config.yaml
n_layer: 12
n_head: 2
d_mlp: 960
norm: "layernorm"
bias: "all"
parallel_block: false
init: "normal"
init_std_o: 0.00547
optimizer: "ademamix"
lr: 0.000454
weight_decay: 0.15
warmup_steps: 514
decay_fraction: 0.573
decay_shape: "pow"
seq_len: 256
Each number is 500 + 40 x the weight over its row's rms, rounded and kept within 0 to 999. Layers, rows and columns count from 0. Numbers have three digits each. The size before them is the row's rms in percent of the matrix's.

# o: layer 9 attention output (transposed), 192x192, rms 0.0656, rows 59-72, columns 96-191
# v: layer 9 attention value, 192x192, rms 0.0666, rows 60-73, columns 96-191
o59 099:504523627489564516508469527460562436561502543504506412587488530496482564489530490543498509491428494583533497521464446482513435485588457468445437511560488488488540514513534464452472547515526474481516566499465442460441560565455526504511563521495492539514530459548457521471544463453530453531
v60 090:447522518451568555460466506507424509426559563488502499492469562442485489503414433489467521531475497548478529523526481618460480422512443488508454517512529558501564535473482543473491523561399456514466505538424497530511528511558498549454505540536455558542558565499508576439491468505519495505
o60 089:422457394497452477523585496481508511487459444528516418408519482544476539517498578513483473547538479450473553499476509508511516535476551548422484463569412454498463488496498484528440515450573468508508521396579461450447563459558474509430479446480541444441469522466521500531519516608462517452
v61 088:448534352565504513493505496426485487495520390494451498561539534477465530504561542463539435475503482530552462464518478500545510470509502455482470457538580523544470530545502577489521504470555512495496469469507427541478526497412489536464493478514519561569523493500474507532512466524463519538
o61 084:551518489510568467539560520540346555572534506450501520512483546528499438454468556448507557579507460496481525545544551491463493509444477516514552538515474475505464526473479464526508446504570463601519473541480540523528414440531550454547498533473513521505424499519458530519547527468431467549
v62 081:491519442509558519473509555460523507507460465558534524476480472454517527508464518474478572469537456537409605478485541516456507470540477522473553487507584485542473544553498542575536568515541400437545497544486443504564523551459525483508503487507551529451489490509438519525410485521434497568
o62 079:521498524508455431517552479586502508507473476454419529385479509492506479452537526547530550499479428488514491554551526462527498576491517486564511536470474533497471485470496529520484456540547493564451478491465524429444460449544585453459517483544514529513490457442522468499538456570498452497
v63 089:486554402482508525510512479470542528541510478488463492541510521522500505485524520512544534447484456487531514458565531446442429582481527491485575427474466487491470520521488506545497460541525482551521526522558447462538484532401459454539492443476454524497546490481490482519502539472449463491
o63 091:574470512484506486536499471517509523493506549554439507563462482475499511483523496453520548490461552542483504561535509509500542440506481445531554490525552519493483512481568531425514467520529517500468486615461561607489496518491573527495525545463557561511498481525476520525467451465480430457
v64 085:575478428452532532446504475501465516505513431521488506457459466511540514482547510553514470457542508469496527500476539423524484552507517474512440483610509452448471483587454500492552486511546502452490522559537534486433493500481516470516494484484534464539472577465519464535506439515534538544
o64 085:462524551534512478454484473527507501548536515509471513593467519429506508550494506557521475498490540512503495453567438500505466506546511411590444487474502493541486466465478450534475429456447537481529504452433517516517492460516577526540542551485514550497537437574505470462526509415441544508
v65 089:491464545454475481532522494526557518493429538500454494478558522520466461524562461496477498387390554430515529456525523417525513517510527484498585465516505542562481556512554446562533468454504546466516508516560506461530523432497553437511465553531445450410531530475551495487524514447486541515
o65 091:555410516569435605532442461479457559475524416555455553564487524514504540569476501504547578469561463584531452457487491457495473438468476473503523482472462508469518454414465556460514517487486453448509502502408547564494435529457489496582562457502464527465502465528575518439481549452502495484
v66 088:481486458486520569497507512398411539480540539558547474477474497526456506513481485496577531469552475472506548479500526504497485436568531501507561450451510560506459484527518545514492450468484495517476556512480453455546513547489507516470481513510562519465494460547405431550506479450496456512
o66 084:524408573466495526514545460544537473507456466540499373497501490496539534473444504471500497428434512522494545559491531362517526480513469490434466516476469474506569467440576485489525451460455562541549455522475502506471553439506485482531528555513463541427502520542536489497552495532493526482
v67 089:533449484518429465486472443512519544543527569556556495551522487513461523519521552443519475545530417495430500483548455530470461479518473448516547502468445540514413475500535530551457520497538475444526520519558458447522558466437458511565499499452521538450524473498558418480516517564504502490
o67 087:506515512550567581505493483492544458486420465455496494473461488500510513418511482454480578445418480534546527552475553392488490461471458543480540502525555480541559475547433480478582476532454450530462545480469456485442456505504515474447524519522502564584510474551438537459467541456489454495
v68 087:496474504553510543540505495501501543503480457531511516474532449558453496499524445471510448476499517528559482471473509438548436515527516541482487421541474514501495497546560523526524563457456529466484428494501426511462543473539540515533507601491530535462510504502505462520557533493470465473
o68 085:521473500536530473521472513523512507536482451475526521477479516568519457551406548501538558435430436494512592541476461422509534439451454447595513492459439462526519413477494510480510509499491450496502532477553532479576486525497479489540514528548437507479469496538487532384522491440498468523
v69 088:477525547595469487549520548538526559588536440517485508476477458461457532471481419483560429511500565544533514490537520512467555398517484445485560423527531540575481524452492553453498496477546507455490491461492437544483550559539480598505496525530592560501569442546499507511518434500481503520
o69 087:537461489517481514498515467523377492474469455467498472491502539576501443494514547455469558505544403500463443552442529543524488526470475569405546518480484530485543479590474481546513514472434449482523456456552545461530462494490524437449465547545451490474461563482501518432469575538478531483
v70 081:571486565542486480447488516567507506466451492538504508465546508509520395493451509497530531452459435534462504468466527490569497516478503523483448518498435506468538471497513476566515566539473421496529488566523555479562559521611603490502485514494483478427479492462551486493423501462466488555
o70 079:457456471516512570495509461508567486493508511516499585459541473466525559508476473540520501526514497468507560517537505423499548519564534467659521515434569511509475446388518558471474428519507562511455471511494449420462439478486509568546525428587463495473451519489466467516556461560500510445
v71 089:492465490520544493481498463494509505475487419522518513448506515517498547463546489497523439559441523518472602501518577449499448527514500486489521460533539464624488487484527530514487497584563525493528545517535400488492512507478511492510497512512590509487472440496411458485542568536560548477
o71 086:507569511470414514445422513499437488465584446476451509522440503521446469485527478485481526461535572531461438497497459499484478482541524530466521549507556521471491555542507517489524503440464412563423457509448511523448487494495531476475544543460443520424629561496552494468547499487443448517
v72 088:576442433474522511451500450473462525459477458531457511488460443473494553492502484542546480418493526535501510521435552442541451569573519397495495387525514467521533515510585482513494440496475579403499514557530504521483541552456505461475550488485473469491453558484502471535580468506512536507
o72 084:463525544528519515502461562527508535526491505557471432525544499484552517518478469530520469535468526556493483516573473518465468487550569462521481496474506472493448477473538448511489493357480499482470505500480535491523434428471591570598507530515544576455545412550540463464505414407514503504
v73 099:530466534434458472527509477529506433460590539539478521385498507499527496518519497524457528507476531492542511507508536505541467532531543473524549482544554476506488524528502493456530414508575548464515451511538566485447482467540417497526511484508533447438523446480488485518512513512552528507